{"positions": "learned", "decay_shape": "linear", "batch_tokens": 32768}
Each number is 128 + 32 x the weight over its row's rms, rounded and kept within 0 to 255. Layers, rows and columns count from 0. The size above them is the row's rms in percent of the matrix's.

# layer 5 MLP gate, 512x256, rms 0.175, rows 78-95, columns 0-127
size [ 88 103 109 104 102  96 100 106 103  96 105  97 100  96 106  98 104  94]
[[119 142 197 126  81 121 147 111 118 128 149 127  93 113 156 187 190 148 160 133  85 168 149 167 165 201 137 129 174 140 110 143  80 146 160 121 102 142 132  84  85 105 138 136 167 111 111  67 125 138 136 100  83 143 153 132 143 107 160  89 122 108 123 163 126 143  58 158 171 157 209  93 163 100 149 121 134  99 114 105  62  86 152 125 166 116 129 126 173 110 119 105 121 139 120 126 159 133 134 111  85 126  97 133 142 123 191 103 151 118 161  68 139 168 142 143 142 111 142  85 129 100 171  88 145  63 152 101]
 [136  89  61 129 109 119 117 159 139  68 171 156 185 152 139 123 153 143 115 150 127 127 163 207 142 106 105 113 134 180 147  98 131 101  97 182 118 160 166 124 176  68  99  73 129 117  89 123  18  71 139  96 185 155 139 132 100 136 170  99 146 103 133 138  71  95 114 146  90 135 124 176 122  44  76 138 152 128  94 105 147 127 137 137 101 112 109 129  83 110 221 125  94 112 138 103  76 129 106 128 145 104  61 162 163 125 153  98 202 161  96 122 147 190  85 147  98  70  81 125 149 163 176 104 118  83  92 156]
 [ 97 106 146  94 114 135 131 123 134  96 173 167 182 144  88 130 146 114 123 194 169 121 103 139 159 125 127 100 138 116 119 123 152 122 180 124 116  92 105  67 116 181  89 159 196 124 130 120 127  95 118 175 159 125  43 156 139 147 100 115 135 108  91 136 159 135 129 122 122 144 171 116 151 153  99 105 140  75 142 111  68 152  78  83 126  80  91 130 105 112 127 192 152 168 104 146  58  92 216 116 163  99 133 149 128 115 122 145 113 145 108 123 132 107  92 125  90 201 123 165  96  76 144 130 142 128  56  96]
 [162  92 127 107 183 134  82 123 160 149  78 152 134 190 115 184 142 122 131  63  88 128  87 111 132 131  93 154 119 151 142 103 113  92 124 154 160 107 130 190 135 165 117 130 160 128 177  98 140 115 127 147  99  88 135 111  88  87 102 170 155 140  93 115 134  85 200 114 151  94  91 101 181 154 100 152 142 167 118  67 153 114 203 203 177 161 162  83 148 121 135 144 104 207 131 172 111  67  81  82 127 178 106 154  81 124 155 130 158 147 165 157  90 147  98  95 147  91 136 124 123 151 175 176 143  86 123 172]
 [124 197 164 121 127 176 122 166 174 128 138 185 169 108 131 129 196 120 152 111 133 135 136 158 176  65 150 120  83 141 130  77 106 139 130 165 139  98 153 119 118  98 117 104 151 226 137 147 136 138 200 119  77 139 135 124  86 109  89 131 156 117 119 165 106 177 136  81 126 134  88 159  75  94 133 101  65 100 130 158  78 133 104 223 101 123 141 187 132  93 129  88 102 149  88 139 104 151 151 171 156 154 108 180 109 114 107 146 159 157 120 148  75 117 120  57  64 176 178 123  65 110 130 161 148  93 134 149]
 [ 94 175 135 108 182 106 100  99  53 127 162  94 162 172  97 162 104  86 172  89 124 160 142 106  85 105  82 104 169  80 124 123 138 119 127 151 111  83 127  99 130 135 118  74 131 117 114 102 175 172  85 133 101 128 167  94 132 171 117 125 138 124 126 173 164 104 114 141 155 218 154 131 135  88 166 125 123 156 101 140 160 136 143 120 125 181 140 138 141 127 103  76 136 136 113 153 125  93  99 125 110 165 184 102 146 123 146  90 121 165 121 122 135 114 139  84 116 176 133  64 152 112 155 135 112 178 139 151]
 [ 93 113 110 170 131 103 161 134 101 139 107 126 127 121 102 133 141 118 165 169 135  76 109 136 104  80  85 153 104 162 140 126  90 146  99 108 119  79 157 147 131 133 160 119 207 122 141 135 123 128 165 147 125 151 144 157 135 129 176 130 152 110  91 167 106  91 160 137 135 133 162 101  82  78 128 138 170 164 143 142 137 144  87 137  67 165 167 110 129  95 120 142  84 142  76 190 185 123  66 118 109 137 132  98 103 190 132 184 155  79  54 107  96 154 108 151 135 105 162 135  83 136 172 149 122 130 156 110]
 [102  60 120 104 123 144 126 105  66  74 153 116 114 124 191 167 151 155 150 186 129 178  82  75  98  68 119 151  98  95 115 156 141 132 144 113 113 140 197 133  89 159 167 105 123 142  71 119 132 143  67 128 113 109 148 136 170 146  86 157 103 100 152 157  94 169 167 138 109 183 202 123 153  73 110 119 122 126 102  91  43 179 107 150  85 175 115 162 127  94  73  95 175 149 136 107 141 164 148 125 138 145 164 129 134  97 157  99 117 120 163 153 136 103 125 103 117 131 167 156  77 164 126 144 144 108 155 142]
 [122 109 142 106 148 183 172 181  88 139 120 103 148 106 136 170  93 114  99 144 100 100  86 118 118 114  95  91 167 155 119 100 162 212 123 123 129 117 102 104 106 108 168 175 118 142 153 121 190 141 128 126 131 136 111 100 119 119 152 132 171 165 189 146 171 150 192 119  81 122 129 136 139 103 103 103 145  66 168 124 143 124 195 106 123 139  84  89 135 166 170 133 146 106  75 131 110 137  89 105 146 158 142 100  73 178 149 112 147 111 141 138 165 147  89 129 116 118 113 121  90 117 159 134 134 197  40 117]
 [ 89 121 139 134 135 160 109 153  79  44 162 117  76 142  79 148 100 110 156 161 104 151 158 161 138 123 129  94 121 151  79 148 153  98 154 150 139 134 127 145 193 119 107  99 104 166  49  63 201 130 139 156 109 153 153  84 120 144 121  89 151 164 138 163 120 125 105  94 101  77  74  69 148 107 109 177  71 175 131 112 120 111 166 127 122 123 155  77 143 177 138 193 120 194 127 159  64 103 150 140 117 114 251  97 138 137 165 133  87 130 126 111  80 143 121  96 125 121 117 115 141 123 166 178 153  77 143 178]
 [108 172 163  68  50 154 173  76 129 166 135 148  95 113 159 119 115 109 122 112 168 104 100 145 122 110  52  88 181 127 132 131 216 140 144 122 120 167  68 121 170 190 147 184 105 109 129 136  58 113  75 164  83 168  77 168 188 190 103 135 104 181  98 122 109 135 145 102 143 113 184 173 170 191  71 172 119 131  56 107 146  93 164 135 135 151 162 162 150 111  89 184 103 106 119 117 135  84 129 130 144 137 178  96 165 181 113 182 115  97 102 109 108 132  97 116 129 144 140 114 127 210 117  98 134 140 120 118]
 [ 87 144 112  75 161 152 163 115  73 122  91  70 176 116  70 116 154 110  90 177 170 102 125  70 113 117 162 119  93 195 115 163 194 106 141 103 178 114 201 158 141 139 148 123 124  85 129 154 151 131 139  85 114 142 186 109 140 137 136 165 111  71 126 139 198  98 158 142 103 171  80 135 182 145 128  97 123 144 163 108 132 118 118 179 163 140  77 139  95  79 128 159 100 154 144 101 142 146 135 161  92 115 139  85 184 148 147 187 153  90 168  82 132 152 131 118 133 114  94 127 128  93 131  49 119  79 128 152]
 [148 160 134 115  42  92 153  99 164 131 188 156 109 106 126 163 123  87 175  82  99  95  87 136 116  65 152  40 164 121 160 143 133 106 137 121 122 124 127 187 101 169 108 110 114 124 139 147 132 138 135 102 139 121 133 123 151 114 101 137 125 153  85 202 173  87  87 130  82 155 128 124 155  86 111  76 106 156  93 193 153  81 148 151 207 142  55 111 130 155 114 138 117 125  78 152 186 120 102 141 137 134 160 160 154 179 103  99 106 146 109 136 126  78 134 106 152 138  71 127 139  70 170 105 107 114 131 114]
 [114 165 100  95 155 145 128 116 102 127 104 137  93 178 112 154  84 125 195 106  38 100 192 187 118 122 128 147  90 113 116 113 103  69 121 170 160 156 166 146 148 147 163 133 143 194 155 101 146  90 110 124 116 164 102  98 136 152  90  69 135 116  78 100 112 127 177 156 120 138 215  34 166 123  81  93 146 155 114 122 137  84  97  89 145 109 152  74 140  96 147 167 133 141 123 121  77 133 131 108 149  66 131 185 136 159 123 156 108  57 104 104 124 116 119 151 145 155 138 142 109 134 131  91 131  94 139 126]
 [ 96 130 143 111 143 194 114 181  82 144 138 119 135 161 111 170 116 141 145 123 149 123 155 124 109 135 135 117  85 108 158 131 123 121 130 115 175  98 154 185 122 154 115 114 137 133  87 109 104 155 151  48 128 132 188  90  88 113 125 135 169  94 176 191 170 156 159 131  77 121  61 120 122  70  77  99 144 152 125 108  95 130  86 111 100 158 100 160  78 100  96 154  95 109 133 117 179 153 140 167 114 132 174 158 105  75 165  81 112 147  79 140 173 169 119  58 120  63 117 151 121 144 197  98 102 144 153 109]
 [ 75 188 137  96 137 140 138 125 152  91 169 116 104 163  98 172 169 139 113 105 172  49 101 164  96 108  99  89 150 153 142  99 131 150 104 146 159  60 160  84 129 100 174 168 134  91 156 101  94 147 113 109 124 120 159 136 126 173  78 153 126 108 137 164 132  85 177 140 148 214 106 119 100  99 104 171 110 149  85  61  73 130 131 161 130 189 113 146 100 138 139 115 136 173  77 185 150 126  35  45  94 108 142  99 159 187 127 146 180 148 143 136 106 114 156  89 114 113 110 114 178  79  96 141 129 106 121  92]
 [133  90 120 141 179 146 127 120 112  80  97  83  85 105 127 122 141 109 149 170 145 193 132 153 103 115  82 143 157 154 107 122 151 151 165 154 125  94 137 137 142 125 118 201 145 113 111  97 139 119  67 129 176 103 168  84 123 176 192 168  97  91  50 182 116 126 149 160 138 120  74 147 181 164 149 121 119 131 104 138 169 114 157 153 144 171 189 158 142 149 140 186 124  90  81 127 122 145 131 143 148 163 169 153 126 112 113  91 112 109  71 167 156 184 140 144 173 105  95 152 125 161 148 117 162 155  92 141]
 [160 135 141 124 165  99 143 111 109  87 107 121 127 119  70 170 165 137 164 140  74 148 167  70 207 108 112 106 131 127 112 127 135 128 122 116 177 120 165 135 135 102 149 109 105 117  81 110 137 135 177 119  90  78 116 130 107 126 124  80 115 102 110 128 142 176 145 141 135 111 157 173 125  36 110  98  82 146 132  68  92 176 163 136 160 159 135 103 123 129  84 133 165 194 110 122 113 127  91 165  76 134 141  91 128  77  94  81 133  85 118 135 162 183 122 169  74  90 158 156 184 124  94 137 171 125  75 152]]
# layer 5 MLP up, 512x256, rms 0.187, rows 78-95, columns 0-127
size [ 90  98 105 106 101  98 102  98 104  98 106  93 102  94 104 100 103  93]
[[ 40 135 160  63 154 104 112  75 115 171 126 162 118 160 144 102 115 111 134 103 109 127 154 112 106 123 175 127 131 172 148  50 149 150 175 115 111 162 133 115 174 159 150 102 132 141 106  98 172 197 109 108 171 179  98 128 178 115  77 161 123 127  68 141  97  94  72 142 142 179 174  84  95 135  86 175 134 123 125 125 123 130 165  93 101 124 139 167 146  69 151 176  99 133  92 167  77 147  65 100 155 119 164  95  86 111 130 111 145  77 142  97 141 134 105 117 107 133 152 147 114 196 106 116 166 142 165 178]
 [118 140 122 128 109  81 132 141 122 148 122 180 127 116 121 193 111 137 106 125 172 113 152 170  96 114 149  99 131 149 139 142 121 148 107 137  99 135 124 131 164 183 111  76  58 132 129 121 157 173  89 138 152 181 128 126 108 137 153 124 128  96 123 129 129 139 142 162 123 149 164 207 208  99  66 114  96  98 137  85 102 204 143 120 141 140 122 192 116 150 165 112 144  91 128  66 119 124 125 146  74 108  97 110 155 140 151 142 137 173 146 145 114 144 139 123 134 102 107 101 119 154 151 130  85 164  90 124]
 [ 83  98 106 105 161 125 130 121 107 162 178  82 121 130 143 125 163 103 147  95 195 139 110 142 146 100  73 114 100 160 157 121 190 104 123 132 136  91 107  90 112 189 153 110  88  59 113  85 191 136 135 142 191 101 116 177 159 131 155 179 134 135 149  97 113  90 115 134  76 200 152 126  92 117 209 153 115 130 137 169  57 117 117 169 110 165  92 158  99 106  92 135 161 167  81 102 105 102 182 148 133 115 142  64 151  42 133  37 103 124 135 151 139  97 118 141 100 119  85 147 102 109 116  52 104 153  94 116]
 [128 152 146  89 107 206 148 150 147 112  99 149 142  67 195  60 155 150 151  76 184 160 166 170 150  87 155  90 172 146 183  56 159  95 130 119 151 123 145 108  95  93 139 142 146 146 124 128 158 105 151 141 133  74 170 130 123 118 142 143 176 120  72 151 206 141 133 139 182 109  93 112 104 157 126 174 125 174 129 183  73 127 129 156 136 122  46  66 118 133 125 139 137 166 184 127  70 132 147 108 102 150 131 135  90 151 137 129 111 115 103 173 133 196  68 133  73 124 184 116 144 173 155  93 159 139 115 131]
 [114 133 105 143 152 100 131 108 177 122 160 162 129 192 118 138 183  98 143 142  93 156 183 169  97 185 142 169 115 125 129 133 149 183  94 111 130 137 135 120 106 209 133 155 177 136  95 151 178 114 163 107 110 153 137 146 111 177  29  62 111 148 145 124 118 147 151 143 169 110 168 122  64 175 110 138 159 117 116 138 132  95 103 124 129 137  90 145  75 186 150  99 135 117 158 116  90  70 165 235 106 151 105 138 120 134 153 185  85 127 119 122 174 115  91  86 101 128  87  87 107 112 121  88 114 136 148 107]
 [112 128 137 135 162 120 105 119 132 109 145 177 131 152 157  67 178 130 107 121  90  80 152 150 123 154 149 212  90  98 141 108 134 103 182  82 166 184  81 137 156 134 111 153 164  39 151 124 128 166  95 139  98 112 206 148 137 140 165  93 105 124 103 129  18 127 129 147  93 127 124 194 112 168 126 117 118 169 150 125 103 169 105 141 110  85  39 140 119 132  93 137 119  90 123  95 103  91 149 100 197 175 112 166 149 138 111 164 141 169 104 131 131  95 138 149  97 159 140 149 148 112 169 111 161 130 157 105]
 [190  66  55 119 120  97  92 131 114 168 127 159  93 101 191 133 118  95 184 172 157  42  74 132 139 101 160 104 146 153 130  63 119 128  93 110 136 166 205 106 101 152 159 151 187 142 122 129 103 182 118 146 167 113 161 116 105  92  88 133  91  64  45 157 150 128 124 158 192 120 115 117 107  50 116 199 123 184 122  96 132 150 138 102  75  89 121 141 174 107 162 152 107  97 155 170 146 135 113  70 117 155 146 133 128  90 155 106 139  94  97 113  97 106 128 126 131  88 103 140 128 115 168 205 131 134 142  98]
 [174 159 140  89 120 168 144 142 113 119  81 116 204 153 151 131 142 104 163 116 165  83 137 156 158 187 178 145 107 124 121 102  92 124 136 156  97 117  93 112 133 134 164  95  77 182 178 169  66 114 137 118 108 148 171 135 122 150 113  98 104 121 127 151 142 155  80 123 163 166  79 125 155 126  97 112 125  99 167 105 115  94 158 122 103  89 178  64 136 163 102 123 142 159 120 176 212  44 106 112 162 155 100  97  94 121 151 104 126 162 136 134  57 146 150  92 106 124 100 136 113 171 182  59  32 148 117 134]
 [111 160 107 120 122 161 165 152  99  99 174 135 151  99 127  89 158 142 134 108 115 149 138 138 164  59 138  84 193 108  53 119 157 176 154 166  98 152  78 124 165 106 127 122  93  85  57  96  94 183 147 117 134 115  71 123 104 109 169 170 161 105 119 107 148 127 121 139  76 106 104 132 121  94 110 153 111 155 126 157 145 107 162 134 185 134 161 103 109 153 161 190 155 145 156 166 137 124 145  80 136 131 151  73 107 129  64 138 115 102 128 115 166 113 119 147  96 176 150  72 107 127  85  94 176 113 104 103]
 [107 141 122 156 161  88  87  92 122 119  66 147 101 159 147 102 139 139  91 128  75 160  78 181 122  84 130  89 117 129  95 142 148 148  68 148 153  85 119 132  87 160 108 130 181 139 107 123  72  39  87 180 110  74  63 118 146 144 161 184 123 171  90  88 134 126 176  62 123 161 128  90 132 149 104  79 189 113  80 134 114 188 176 111 132 130 133 174 158 157  42  82 177  81 178 148 117 159 104 143 172 168 138 108 206 117 122 113 115 181 123 158 133 203 110 158 144 174  84 157 140  88 110 156 122 141 146 136]
 [175 167 125 125 134  86 114 128 121 170 216  98 114 103 123 149  74 162 146 150 124 168 128  89 154  60 150 118 159 116 148 170 133 120  96 139 164 152 167  83  91 108  99 144  97 146 116 139 144 148 171 144 116 143 162 137 137 130 160 119 103 105 153 165 105 142  91 110 117  78 136 122  69  93 112 145 115  87  86  58 102 136 196 144 155 118 134 106  85 107  82 121 131 147 153 142 162 129 157 102  53 109 196 116 137  97 143 146 155 161 179 100  99 174 136 141 132 134 156 104 160 128  94 149  35 144 131 157]
 [ 89 130 128  90 125 125  87 167 159 110  82 149 175 103  97 139 105 119 126  72 127 150 100  91  40 119 104 137  92 105 142  82  83 168 100 103 123 118  59 191 121 167 159 121 159  96 162 128 133  94 172 127 131 140 194 161 158 105 148 111 108 137 177 128 138 135 153  96 122 147 156 151 136  92 146 149  61 122 156 146 118  71 108 204  99 149 134 103 148  66  98 114  64 168 131 143 106 118 103 144 161 111  88  51 156 132 127 148 160 111 174 118  75 107 112 108  63 103 153  85 167 142 149  96 138 104  71 184]
 [151  94 143 144 105  67 110  97 136 113 146 128 158 109 106 146 143 101 123 172 118 184  82 134 122  62 179 162 165 132 116  92 106 122  68  88 122 163 170 114  89 113 151 123 122 181 159 136 166 137 107 154 118 113 138 110 180 135 151 210 121 147 149 170 109 134 141 105  37 102  97 146  78 111 144  96 137 173 125 150 169 148 145 160 192  65 102 141 132 118 102 147 113 107 151 114 124 116 141 156 155 151 141 189 112  77 171  89 131 144 127 105 126 216 137 162 106 178 129 131 145  80 126 166 109 133 146  67]
 [102 115 111 111 174  95 114 128 152 175 179 155 159 154  69 141 182 149 110 119 122 153  82  94 107 123 158 131 126 120 135  75 174 137 175 153 117 126 182 178 111 153 192 133  99  79 129 156  99 192 199 161 147 143  59 100 155 180 172 103  74 122 115  43 139  90 169 153 123 101  44 133 116 121 120 127  92 120 118 127 131 103 144 136 125 144  72 130 155  83  99 180 140 114 142 148 128 116 137 125 129 171 123  59 155 110 141 139 116  78 134 146 154 173 124 128 153  67 132 151  91 137 158 104 139  97  63 126]
 [134 109 151  86  86 173  76 168 133 159 136 110  90 163 151 111 139 101 157 147 116 165  60 101  94 181 121  75 143 169  72 162 130  84 155 177 119 129 156 117  99 140  94 191 152 196 123 149  79  75 144 170 143 109 145 122  84 144  90 111  89 120 129 176 156 188 120 101 108 131  95 122 137 165 129 165 129 141  96 127 171  99 125 160 116 114 138 150 121 142 129 101 136 121 105 108 131 127 142  75 152 131 151 199  40 131 124 116 142  87 135 101 120 132 118 147 142 158 183 114  93 127  93 162 119 169  88 131]
 [108 122 190 127  82 151  77  89 149 109 132 180 127 166  41 139  92  59 144  88 133  89  87 147 125 133 164 115 137 113 128 121 144 134  68 129 150 104 137 123 125 131 105 125 103 134 133 153 177 125 179 189 124 104 127 104 123  82  72 152 127  77 182 129  75 114 101  89 107 140  70 186 130 185 118 132 155 136 135  65 109 103 112 122 162 146  75 130 117 147  62 157 165 126 151 139 198 113 142 130 118 191 155 117  58  84  74 157 138 179 155  76  93 175 109 118 138  91 152 106 130 133 134 127 162 114 170 144]
 [187 125 114 151 145 174 112  85 166 162 125 138 130 138  84 120  85 159 161 143 124  98 108 117 172 119 157 122 154 203 104 123  81  97 100 152  76 138 147 114 114 135 111 134 148 120 119  98 164 108 114 131 101 151 176 138  73 110  96 124 157 188 158 153 126 134  87 101 120 142 187 154  67 110 105 165 135 163 114 159 107  87 139  93 140  88  95  61 125 138 150 104 150 104 120 122 149 119 153 183 135 150 130  87 111 153 160 159 140  92 140 179  91 189 114 132 100 102  94 136 141  71 160 147  76 159 150 154]
 [ 94 139 139 130 112 133 160 205 152 211 120  89 132 147 112 136 151 120 102 182 120 182  87 142 180 124  93 115 112  85 146 173  98 170 138 160 202 139 146  28  75  95 148 146  54  96 172 137 133 119 157 119 156 147 126 160  65 110  97 103  31 102  88 136 150 142  82 106 152 139  95 133 113 171 148  81 148 128 109 121 170 135 142 158 149 104 156 175 159  96 154 122 149 181 153 118 148 145 130 138  97 136  61  99 136 179 113 136 137 175 138 146 159 111 130 117 166 102 116 147 158 107 104 148 137 106  57 115]]
# layer 5 MLP down (transposed), 512x256, rms 0.124, rows 78-95, columns 0-127
size [ 89 104 107 108 101  94  99 103 103  97 104  98 102  93 104 105 103  99]
[[165 165 122 140  61 117 108 138 140 147 183 135 128 140 120 147 148 175 183 164 161 151 105 160 155  96 149 160 120  75 152 197 110  97  82 127 139 154 120 157 121 111 143 143  92  78 153 166 117 138 110 134 117 131 144 122 143 135 102 119 117 165 239 118 175  81 100  99  74  77  77 112 114 162 126 172 143 104 114 107  73 133  66 156 141 113 103 142 183 102 123 114 200 144 157 119 191 122  97 194 109 165  42 179 139 108 104 154 136 181 151  46  97 103 116 148 209 140 148  93 145 117  90 137  96  90 178  79]
 [ 84 100 143 117 164  49  37 121 113 102 120 130 163 143 115 172 142  93 139 119 152 112 127 100  62 143 168 156 131 147 127 134  77 195 127 131 153 114 150 148 145 123 136 120  70 158 126 176  45 115 167 134 138  90  93 128  95 111  86 152 145 121 131 131  91 121 130  62 119 186  89 129 129 148 138  38 143 133 121 122 130 107 169 175 170 162  73 133 128 162 105 174 165  89 136  81  95 125 154 115 112 123 124 121 145 129 100 139 127 125 119 138 123 122 141 192 159 118  92 152 152 102 132 145 137 107  94  80]
 [161 129  63 113 129  59 148  44 136 157 161 183 150 139 162 146 137 187 160  94 140 110 154 132 122 124  84 132 164 170 207  98 135 101 139  69 106 182  91 165 157 125  46 149 111 144 158 100 186 116  84 139 122 108  67  49 148  95 106 121  98  98 153 105 124 155  76 144 129 105 148 191 109 101 129 101  87  86  90 113  93 164 117 109 139 109 130  89 122 176 135  84 142 181 161 124 112  83 136 151 167 132  79 119 117 136 131 103 151 153 139 114 132 151 187 171 176 133 141  96 129  80 179 178 107 118 116 140]
 [172 176 117  94 140  53  88 116 143 107  94 132 157 125  86 129 166 102  90 158 106 151 206 148 135  86 149 187 146  82 155 110 112 134 135 126 138 131 163 140 154  93 154 196 176 162  96 146  92 125 179 141  92 140 135 120 165 128 103 207 121 141 121 107 103 141 133 140 136 160 143 166 117  98 148 131 148 141 121 129 157 117 141  97 163 103 176 133 146 124 134 168 125 121 148  91 115 135  97  94  55 117 161  92 168 174 126 120 107 163 113  90 114  83 241 112  95 105 105 163 116 154 104 164  87 148 106  95]
 [128 177 138 211 113  77 130 173 115 143  81 130 204 110 150 134 127 177 122  95 100 167 153 168  99 101 125 144 162  68 135 114 129 118 173  89 161 124 104 167 137 141 105 120 112 101 158 104 177 107 145 181 117  99  92 123 124 118 172 145  80 126 116  81  93 104  60  74  72 123 103 127  83 157  99  78 175 169 126  69 165 112 103 110 163 133 132 140 134  93  96 113 137 105 108 112 150 174 110  82  80 102 125 171 122 144 119 116 132 131  96 162 144 122 125 123 106 111 168 120 213 148 174 154 121 106 102 109]
 [124 112 121 180 131 165  73 166 169 129 212 124 105  78 113  79  55  99 180 168 164  95 115  81  89  66 133  78 170 118  84 121 188 152 113 107 120 136 144 169 137 122 139 119 138 151  97 169 114 125 163  74 151 117 112  84 103 136  82 148 127 124 144  80 147  76  37  66 199 110 135 129 197 157 112 111 182 136  98 162  86 135  74 128 168  85 153  69 193 117 160 200 108 146  60  97 170 143 143 164 136 111 111  70  89 103 134 132 116 153 129 155 127 126 131 105 196 154  94  77 197 187 155 115 164 151 122 124]
 [107 171  99 175 112 108  84 127 103 130 165 127 145  83 116 126 120 169  75 118 123 140 126 159  80 138 185 106 118  86 114 107 127 122 153 201 125  64 117 150 153 144  38 127 111 124 128 141 150  64 156 104 182 149 117  73 116 160 160 109 131 149 130 123 139 119 125 170 142 116  99 141 146 130 112  95 129 180 132 134  92 119 116 142 224 115 135 191 119  98  79 100 161 109 142 134  99 108 182 134 109 156 127  10 129 163 172 134 131 102 144 155 119 169 154 176  91  85 124 106 146 158 103 144 133 120 193 133]
 [108 187 129 158 123  52 147 161  89 125 141 190 185 142 116 118  43 132 125 106 192  94 171 167 162 118 128 154  93 147 138 107 100 119 148  56 112  89  85 124 111 178 110 123 147 101 108 123 132 131 134 108 101 136 154 181 183 120 106 158 130 137 116 159 119 175 162 115 154 115 136 122 108 109 152  95 109  95 144 145 102 116  88 131 191 180 126 127 107 128 155 165  91 107 134 127 130 122 108 115  88  85  90 104 111 163 130  98 126  69  79 135  65 154  92 153 160 126  51  58 137 154 124 188 150 127 149 142]
 [171 138 156 107 120 145 121 181 135 106 140 121 123 127 117  28 139  58 134 106 153 116  72 158  88  91 121 171 151 150 133 104 103 123 101  88 142 133  87  81 138 120 151  63 143 168 105 161 163 147 110  83 172  81 130 142 130 128 113 131 132 132 138 166 122 115 124 161  61  69 182  68  91 123 140 146 172 142  60 146 115 177 122 138 121 158  96 116 105 113 127 171 150 118  89 154 124 140 146  89 154 124 129 128 167 130 153 159 151  90 125 132 182 139 155 167 147 154  64 150 175 142  85 142 109 154  78 108]
 [103 187 156 129  70 138 117 147 134 123 183 151 140 104 147 126 150 142 118 134 117 105 118 121 120 133 130 125 129 146 118 156 130 167 184 171 134 130 125  88 196 116 103 149 149 135  57  95 104 119 175 138 154 196 162 139 144 129 122 154 128 111 100 191 127 142 152 126 130 141 132 141 147 151 170 172  64 148 139  99 141  93 129 129 145 149 134 150 134 128 136 148 151 128 137 108 112 124 135 124 108 132 243 105  52 134 177 128 135 108 133 109 104 167 119 112 120  77 117 183  62 135  74 104 124 111  69  69]
 [ 92 194 140  85 119 103 111 129 117 114 131 129 117  89 108  85 190  86 115 157  84 146 167 145 152 118 115 171 138  94  58 142 160 133  96 111 103 120 173 162  60 142 183 102 164 105  90  60  76 109 134  94 140  95 181 105 109  90 164 126 149  95 121 180 140 128 106 174 107 123  76 132 171 118 127  98 116 141 163 123 140 143  90 104  98 104  91 160 105 121 164 125 188 154 122 156 143  97  66 158 111  96 147  87 180 159 137 138 135 204 161 116 117 118 116 144 110  99 124 165  95  99 200 172 139  90  90 102]
 [108 167 150 130 167 115 130 100 101 156 139 118 129 166 157 114  56 161  86 117 162 224  87 167  65 133 134 124 236 146 123 142 174 187 156 208 135 106 139 106 115 130 207 122 156 145 141 141 119 176 132 121 142 132 129  93 134  81 129 187 104 194 135 121 148 104 119 106 120 173 132  98 109 119 121 103 153 151 118 128 203 148 133 127 149 112 143 132 100 120 114 115 116 118 119 140 139 120  83 122  97  99  89 111 101 121 154 108  83 112 175 161 122  65 114 103  99  93  92 143 121  97 134 202  80 176 127 183]
 [125 181 144 195 128 151 175 169 150 153 128 122 131  82  84 172  84 184  96  53 110  99 233  97 138 136  92 131 195  68 139 102 143 134 140 108 118 119 197 133 184 184 121 167  73 137  93 130 109 106  73 101 132 151 138 103 122 112  80 146 128 121  55 151 163 169 109 119 152 144 152 143  97 146  56 151 146 136  74 106  86 120 103 120 133 154 160 142  60 121  90 113 103 112  93 123 156  97  78 163 139 151 147 123 107 123 143 118 152  85 182 125 114  86 116 143 174 107  78 177 137 162 135 114 137  92 139 111]
 [ 85 119 131 147 164 143 136 155 153  99 124 130 152 160 133  55 112 125 101 172 155 157  97 101 144 158 151  59 170 150  68 103 136  78 104 139 127  98 132 155 143 123 120 160 199 143 133 108 123 117 118 148 144  73 154 144 132 134 156 118 133 153 191 113 190 158 117 101 138 100 143 107 137 119 110 174 164 142 178 150  80 102  76 129 146 129 139 143 102 160 117 122 109  84 116  73  47 136 151 181 126 119 133 158  96 188 127  92  74 105 117 103 139 107 133 125 186 144 151  98 122 125 128 115 103  92 154 145]
 [ 70 142 168 147 128 114  65  57 119  80 100 137  95 157 147 121 147 199 129 119 152 160 132 169 162  92  77 188 123 110 132 174  95  95 186 112 167  68  80 102  71 144 159  45 103 150 132 110 143 149 118 101 113 154  97 152 127 138 103 105 171 114 166 128 110  81 167 166 133 152 148 144 159 153 110 144  65 142 106 124 140 129  96 123 116 165  48 153 109  41  99 114 120 205  96  82 153 106 101 160 171  91 138 157  85 169 198 145 140 110 118  98 128 135  84 131 168 136 136 142 102 154 132 135 151 123 191 109]
 [133 118 173 129 107 107  86 130 136 124 133 127 208 125  85 118  97  92 126 149  61 159  56 117 140 119 165 192 115 155 135 111 130 134 199 123 121 131 139 174 111 145 105 124 149 159 160 102  69 151 176 126 143 120 115 128 120 149 104 134 118 101 173 137 147 154 154 113  89 105 103 121 112  55 149  69 164 120  95 143 108 129 170 105 141  86  54 102  51 145 188 122 106 142  99 125 112 114 154 137 120  99 196 114 122 150 116 106 112 116 112 126 107 114  81 142 131 171 112 141 139  80 158  81 139 149  92  80]
 [150 142 124  96 120 103 108 112 151 115 118 146 125 130 144 144 156  62  65 162  86 175 191  90 138 146 125 109 126 121 145 183  95  96 126 138 110 144 149  76  95 134 140 163 143 147  86 157 137  84  83 130 101 138  72 168 103 154 137 164 109 144 187 146 178 135 110 179 101 138 148 118 155 108 151 193 106 175 156 134 138 105  96 117  70  92  78 132  39 160 161 140 158  82 198 126  81 126 140 138 110 132 138 124 115 115 143 132 143 151  66 189 127  86  95  90 112 119  81 116 125 115 102 136 129 140 112 123]
 [132 142 111  86 129 114 165 160 226 125 145 162 185 165 141  77 134 114 116 113  84 103 128  79  91 143 155  74 173 113  87 180 142 142 146 126  86 123 116 105 161 143 124 144  96 106 108 166 134 187 127 110  98 135 152  30 177 124 136 155 103 161 103 116 116 135  81  89 183 125 143  70 156 103 131  81 138 145 176 148 148  90 110 114 148 122 125 149 136 114  79 140 125  86  85 149  79 169 103 154 186 130 160 137 145 153 129 138 112 155 143 113 150 130 134  97 161 186 123 125  57 135 137 140 104 137 131 139]]